Weights of a small GPT-style language model, trained from scratch on English Wikipedia.
Size: 16 layers, width 576, 7 heads of 64, MLP 1920 GeGLU, vocabulary 8192.
Training: a variant of SOAP for these matrices, 903M tokens, 3444 steps.
Each number is 200 + 30 x the weight over the matrix's rms, rounded and kept within 0 to 999. Layers, rows and columns count from 0.

# down: layer 12 MLP down (transposed), 1920x576, rms 0.0686, rows 1233-1247, columns 504-575
# gate: layer 12 MLP gate, 1920x576, rms 0.0857, rows 1234-1248, columns 504-575
# up: layer 12 MLP up, 1920x576, rms 0.0907, rows 1234-1247, columns 504-575
down1233,223,188,213,225,203,222,233,137,177,188,204,129,194,196,204,155,182,243,198,194,235,285,209,133,228,204,188,175,182,201,192,235,209,176,204,129,215,195,191,273,192,243,177,200,193,185,172,201,193,204,245,237,214,191,227,217,224,186,171,211,192,223,209,248,254,194,185,183,207,187,195,168
gate1234,173,194,228,195,217,190,171,222,203,185,202,179,224,237,176,229,204,201,229,171,213,187,193,208,248,174,252,183,183,200,245,206,188,174,178,179,152,223,186,205,217,175,170,175,223,176,222,142,220,188,185,201,185,144,127,196,204,163,229,205,168,205,229,222,164,157,201,186,220,232,181,201
up1234,245,192,210,172,177,227,188,153,227,216,196,186,197,219,170,205,164,171,197,184,204,178,187,204,158,210,148,196,240,210,160,186,212,215,226,210,218,159,243,190,207,214,228,260,183,199,228,197,184,102,199,257,208,245,224,217,168,288,228,173,184,172,142,211,217,188,211,171,133,242,210,163
down1234,171,198,158,217,168,204,170,201,226,206,205,207,224,186,204,205,193,204,185,179,212,215,166,220,200,216,177,228,162,202,257,210,183,190,190,200,220,210,135,206,181,221,92,169,231,165,141,184,206,244,198,198,211,234,205,195,235,237,213,195,212,185,169,243,231,215,196,193,162,213,205,194
gate1235,162,164,153,239,182,213,134,206,181,215,206,124,187,216,256,213,196,194,190,193,208,129,178,178,260,160,271,190,198,122,211,229,175,202,221,173,201,235,224,208,187,203,205,185,186,154,266,236,245,193,187,220,198,182,214,214,215,233,170,188,184,185,195,204,193,215,189,194,237,184,152,217
up1235,222,190,238,195,203,159,272,203,190,198,231,210,242,159,181,230,272,185,209,195,182,193,208,207,169,240,214,177,171,200,162,253,202,191,202,214,239,151,184,210,151,243,191,173,216,181,169,270,213,238,183,178,231,207,183,130,187,218,169,225,167,186,169,166,236,202,192,232,207,240,228,187
down1235,193,209,227,168,209,141,185,199,168,151,228,176,183,195,181,274,199,195,184,256,196,154,213,229,148,243,190,163,180,187,210,192,228,146,168,207,256,231,256,180,178,186,206,189,220,206,164,188,179,121,240,131,190,181,185,181,209,195,203,172,192,266,193,198,188,210,236,143,155,239,156,200
gate1236,284,171,202,228,213,192,174,236,194,273,242,181,176,217,179,221,213,274,211,234,189,222,197,214,194,170,207,203,172,171,193,216,145,224,168,201,244,197,206,256,220,240,201,130,200,165,239,173,226,223,214,218,204,176,209,250,238,183,162,222,169,242,201,230,190,253,194,188,194,211,195,211
up1236,193,221,231,144,208,219,226,231,163,198,176,206,199,241,243,152,158,170,231,153,244,243,168,174,201,195,213,205,210,202,174,181,185,202,214,175,157,179,203,210,223,200,225,231,209,178,231,186,216,222,218,171,179,212,197,193,224,179,224,221,224,149,200,245,229,200,169,221,209,199,174,221
down1236,197,193,140,228,179,243,151,223,189,158,213,196,201,197,231,183,172,198,182,226,202,188,226,244,168,191,246,184,233,205,242,224,117,186,221,224,180,177,179,174,232,193,151,225,209,214,194,195,236,197,208,184,209,191,201,190,203,177,213,185,203,189,263,207,167,170,204,256,151,217,247,174
gate1237,203,194,202,172,156,218,205,189,195,227,171,200,241,116,166,188,144,193,232,245,222,238,169,216,223,200,222,193,199,210,240,168,212,258,199,183,179,187,182,204,205,201,198,230,216,158,223,183,242,196,231,202,185,190,182,224,153,252,198,226,207,242,213,198,212,223,171,220,176,230,151,184
up1237,243,204,197,171,214,170,114,209,244,214,214,218,188,171,184,205,249,226,193,234,191,178,249,213,227,190,197,127,173,243,178,221,256,253,206,192,180,236,206,194,211,240,209,179,165,204,227,164,182,207,170,155,200,193,179,215,224,167,198,229,205,242,206,212,197,200,189,210,208,233,185,137
down1237,184,199,191,166,226,232,153,234,207,187,193,160,203,183,203,252,232,249,156,223,218,142,152,227,222,204,281,217,196,235,173,158,206,200,204,180,205,213,225,206,209,124,226,171,202,219,214,209,195,197,226,174,176,198,180,151,161,179,173,185,181,212,213,234,165,209,148,218,291,243,203,189
gate1238,130,219,203,208,183,189,242,168,215,209,183,195,193,200,186,210,159,190,243,163,212,176,165,170,173,182,192,177,211,201,234,170,187,215,193,171,217,201,237,263,181,224,239,170,178,173,243,168,240,259,210,233,154,180,129,151,223,124,209,178,225,179,236,144,219,210,206,192,184,132,234,216
up1238,200,242,151,175,186,221,225,186,238,178,207,209,174,207,227,203,200,190,170,161,238,211,241,165,200,201,199,195,183,213,209,206,194,193,160,179,203,220,211,274,234,223,158,205,217,231,245,232,234,223,192,200,190,201,154,171,246,162,189,228,156,198,209,183,198,229,230,229,170,189,194,193
down1238,260,201,225,205,230,154,199,232,187,208,211,203,190,214,207,174,141,209,197,208,198,189,198,218,225,205,189,199,206,203,165,201,153,180,203,216,179,186,235,162,225,205,191,198,171,196,153,204,197,208,212,148,198,173,219,216,227,190,214,258,216,240,239,233,196,175,238,208,274,179,199,239
gate1239,212,169,180,269,188,189,186,245,150,182,174,186,194,139,170,186,199,188,199,174,202,237,173,208,214,214,240,221,203,188,275,204,204,224,224,203,247,186,164,230,236,185,197,150,197,154,223,136,233,190,240,225,185,177,186,176,221,180,216,203,178,248,209,202,191,212,234,194,174,212,201,215
up1239,239,173,215,191,259,193,198,232,206,224,214,171,209,228,185,183,189,140,216,213,220,214,196,256,239,214,199,165,202,193,180,204,186,190,210,170,232,213,184,199,231,254,249,224,198,191,239,196,210,233,181,188,209,220,146,142,253,231,203,181,185,196,218,190,213,223,157,187,221,173,214,241
down1239,195,199,162,217,190,177,168,212,242,210,191,129,202,181,217,172,189,159,210,212,182,198,230,163,158,218,162,238,160,221,210,196,241,237,259,215,203,209,203,214,238,143,186,188,183,170,192,253,208,246,231,155,192,186,194,172,144,221,194,199,183,204,195,202,207,183,191,163,269,187,230,208
gate1240,179,222,209,173,187,214,224,169,225,197,253,205,223,188,152,204,167,243,244,276,207,147,217,187,172,150,127,243,187,243,174,228,260,224,212,169,174,163,203,189,219,161,256,219,205,224,213,249,159,217,207,254,216,232,224,260,245,176,207,174,186,202,151,249,216,234,213,207,231,204,196,235
up1240,250,152,206,208,189,211,183,208,192,106,194,192,185,211,174,210,185,215,201,235,217,186,152,196,199,232,166,149,251,196,192,301,205,179,220,207,151,212,137,201,202,178,184,145,221,186,290,205,247,230,146,184,237,144,233,216,210,151,247,122,186,157,199,137,246,193,168,146,189,208,199,154
down1240,164,178,268,165,166,186,199,204,197,208,203,246,221,198,187,255,236,184,183,180,147,235,224,156,159,186,229,216,197,252,193,225,176,188,195,227,219,193,190,189,205,151,212,223,199,232,240,186,211,169,185,192,269,155,153,227,192,230,244,194,198,205,235,174,192,220,203,190,80,214,217,217
gate1241,249,232,223,176,228,225,197,205,170,201,222,199,169,198,170,174,188,191,191,187,225,198,187,184,247,209,158,182,175,248,213,204,159,201,245,222,180,249,195,195,170,216,192,247,238,178,179,208,198,233,216,181,192,151,147,172,184,189,225,227,216,199,213,227,233,198,226,228,200,247,185,210
up1241,195,205,209,190,200,197,163,196,164,272,221,251,144,219,204,225,205,201,182,236,256,243,182,182,200,209,184,189,207,207,193,190,238,246,290,173,211,213,225,218,224,182,247,215,241,152,207,187,175,195,214,186,239,229,186,211,195,159,197,215,214,196,156,151,158,196,215,183,160,206,227,241
down1241,172,139,223,184,207,114,205,179,225,221,183,153,206,225,231,153,209,215,231,233,167,179,167,212,183,235,146,212,222,213,211,171,178,191,194,197,215,231,178,207,227,209,197,215,217,192,265,204,233,195,172,169,219,184,202,152,151,200,242,184,192,184,236,205,150,188,209,190,96,201,180,183
gate1242,189,159,218,241,194,201,141,220,141,239,189,229,200,218,165,157,161,178,237,181,198,240,207,227,238,218,217,196,203,195,230,156,257,172,198,178,179,196,208,183,179,268,177,151,177,220,211,196,170,187,158,253,191,174,188,208,202,173,157,188,155,178,226,223,172,222,201,236,224,203,132,127
up1242,207,183,223,211,213,208,218,147,266,259,201,137,180,198,177,205,207,169,174,160,214,225,203,207,216,186,226,203,211,235,181,204,216,169,216,173,217,264,201,256,212,183,242,242,233,240,232,209,173,158,197,170,233,166,201,229,134,195,163,207,239,165,178,214,215,230,103,227,286,217,197,163
down1242,202,205,205,218,167,219,258,197,199,203,221,204,186,157,188,223,190,259,261,221,143,235,176,206,223,203,238,207,234,233,211,156,263,168,223,166,246,197,168,216,175,218,204,223,200,123,170,182,188,189,159,249,189,171,208,199,220,197,179,269,187,264,151,207,209,178,253,217,248,274,132,182
gate1243,202,217,138,245,192,247,143,228,252,187,150,169,208,199,203,241,213,220,204,130,235,171,232,246,189,224,197,246,232,232,179,257,220,161,257,213,215,129,182,242,159,217,195,209,198,149,208,232,187,191,213,190,236,190,189,158,193,242,181,190,198,211,198,231,193,170,166,190,190,211,236,236
up1243,196,203,133,174,223,224,197,226,135,218,199,217,223,209,226,206,170,191,194,163,204,220,223,148,197,207,221,222,212,186,224,178,206,180,152,193,158,184,178,222,253,233,219,207,216,213,166,167,101,263,230,194,226,183,155,212,165,197,219,188,198,160,210,221,170,214,140,147,265,197,180,200
down1243,185,253,205,181,260,314,245,186,220,185,202,170,206,179,278,186,155,187,176,191,202,187,196,280,209,234,166,216,165,252,199,258,160,232,166,205,215,207,185,204,138,150,265,154,237,208,196,170,129,190,225,139,193,213,188,225,189,223,225,165,295,261,193,171,168,222,203,243,211,172,256,205
gate1244,199,234,211,253,125,155,178,166,202,158,145,223,193,227,184,220,193,163,180,201,223,241,210,222,274,255,230,247,229,145,185,233,220,233,170,240,179,219,207,148,250,239,266,147,203,168,234,227,207,163,193,195,225,247,176,197,174,170,216,223,215,156,157,210,190,171,171,202,231,225,207,209
up1244,158,233,182,231,222,184,193,223,185,181,221,139,204,247,203,194,195,186,153,230,199,190,212,170,193,201,200,195,228,185,196,232,213,237,206,188,181,207,183,189,220,224,202,193,170,122,203,175,211,198,193,268,201,230,206,170,176,205,190,160,180,229,193,205,234,216,156,213,254,173,153,145
down1244,227,232,192,172,228,152,213,139,213,177,220,228,198,150,191,188,205,197,224,160,223,213,199,163,222,194,209,163,235,223,139,205,220,179,279,251,202,194,165,201,198,199,176,170,219,225,147,178,190,204,215,113,127,232,187,248,153,172,247,160,162,168,176,199,189,215,186,208,347,209,203,179
gate1245,181,204,204,160,218,221,189,206,223,239,234,218,219,241,153,159,190,209,206,196,164,170,213,223,209,193,235,208,221,242,168,173,187,178,200,201,177,257,206,145,257,253,194,188,180,220,221,173,135,202,257,171,186,229,197,213,267,177,202,189,160,171,223,201,166,202,220,242,186,236,191,213
up1245,236,251,176,153,210,215,251,221,235,183,163,184,161,245,213,264,167,163,232,194,181,220,228,204,225,167,195,194,217,181,162,188,246,230,238,178,209,138,196,209,165,186,203,229,254,206,153,216,238,193,222,193,192,119,208,233,194,201,165,247,239,206,256,152,245,168,188,178,188,206,208,181
down1245,171,179,217,190,197,247,170,141,168,225,199,211,152,188,215,227,188,149,210,158,210,187,248,210,216,209,192,227,220,231,171,223,155,201,217,243,194,154,190,189,229,196,222,160,232,193,234,153,262,238,227,243,178,173,208,244,199,240,184,219,225,151,202,226,254,194,202,218,186,268,206,134
gate1246,195,165,122,206,230,261,218,192,141,229,174,211,182,260,179,232,185,171,206,100,234,200,133,189,230,194,229,160,201,221,208,214,181,175,158,242,169,210,251,207,166,171,185,230,166,190,230,191,168,254,210,201,198,225,233,223,182,211,186,187,233,188,188,218,181,200,194,212,226,174,211,241
up1246,210,168,182,194,176,148,194,194,184,177,233,187,214,237,233,219,163,185,266,137,251,202,201,193,186,176,204,218,147,184,223,202,198,217,234,246,220,236,201,208,218,164,227,206,169,198,150,205,148,188,235,187,210,169,216,205,216,198,200,178,177,180,205,202,217,225,234,199,208,220,177,196
down1246,213,282,241,245,226,210,196,204,240,141,184,190,194,200,144,138,131,239,162,209,291,173,188,219,201,174,240,219,198,186,232,207,216,189,198,204,211,223,219,231,208,143,206,250,205,202,218,126,206,253,160,181,185,192,173,174,129,191,232,169,189,107,235,232,193,212,172,245,203,241,205,193
gate1247,238,185,239,238,217,168,179,223,202,194,187,268,262,166,184,229,204,162,190,223,234,223,170,234,158,236,259,208,187,225,200,309,159,230,176,219,234,191,153,196,239,200,217,232,214,249,169,179,227,166,236,210,191,185,173,220,169,215,162,211,112,178,195,181,201,249,240,228,193,215,218,230
up1247,246,179,235,189,184,195,173,212,244,179,212,200,181,225,185,210,194,207,233,218,279,202,241,224,230,180,220,248,193,173,184,168,232,215,206,164,137,138,208,230,203,159,235,230,173,183,246,223,182,255,190,203,149,162,197,217,194,192,238,200,244,204,148,212,242,177,160,186,186,188,204,182
down1247,172,258,184,175,182,242,188,256,210,136,221,211,208,183,214,176,227,194,186,168,158,193,208,226,139,203,149,192,183,212,240,187,190,234,203,198,232,250,164,251,208,235,203,178,146,160,206,181,229,182,188,225,162,210,235,182,190,138,209,147,189,182,219,252,181,173,186,197,254,195,196,239
gate1248,233,231,227,207,191,196,161,248,224,152,196,129,166,159,128,174,226,202,171,173,217,223,230,228,219,177,200,234,193,213,184,189,214,190,173,209,212,142,206,149,160,264,196,199,164,185,197,179,163,217,214,218,182,178,174,194,218,186,186,247,197,176,228,221,226,173,151,253,187,226,234,225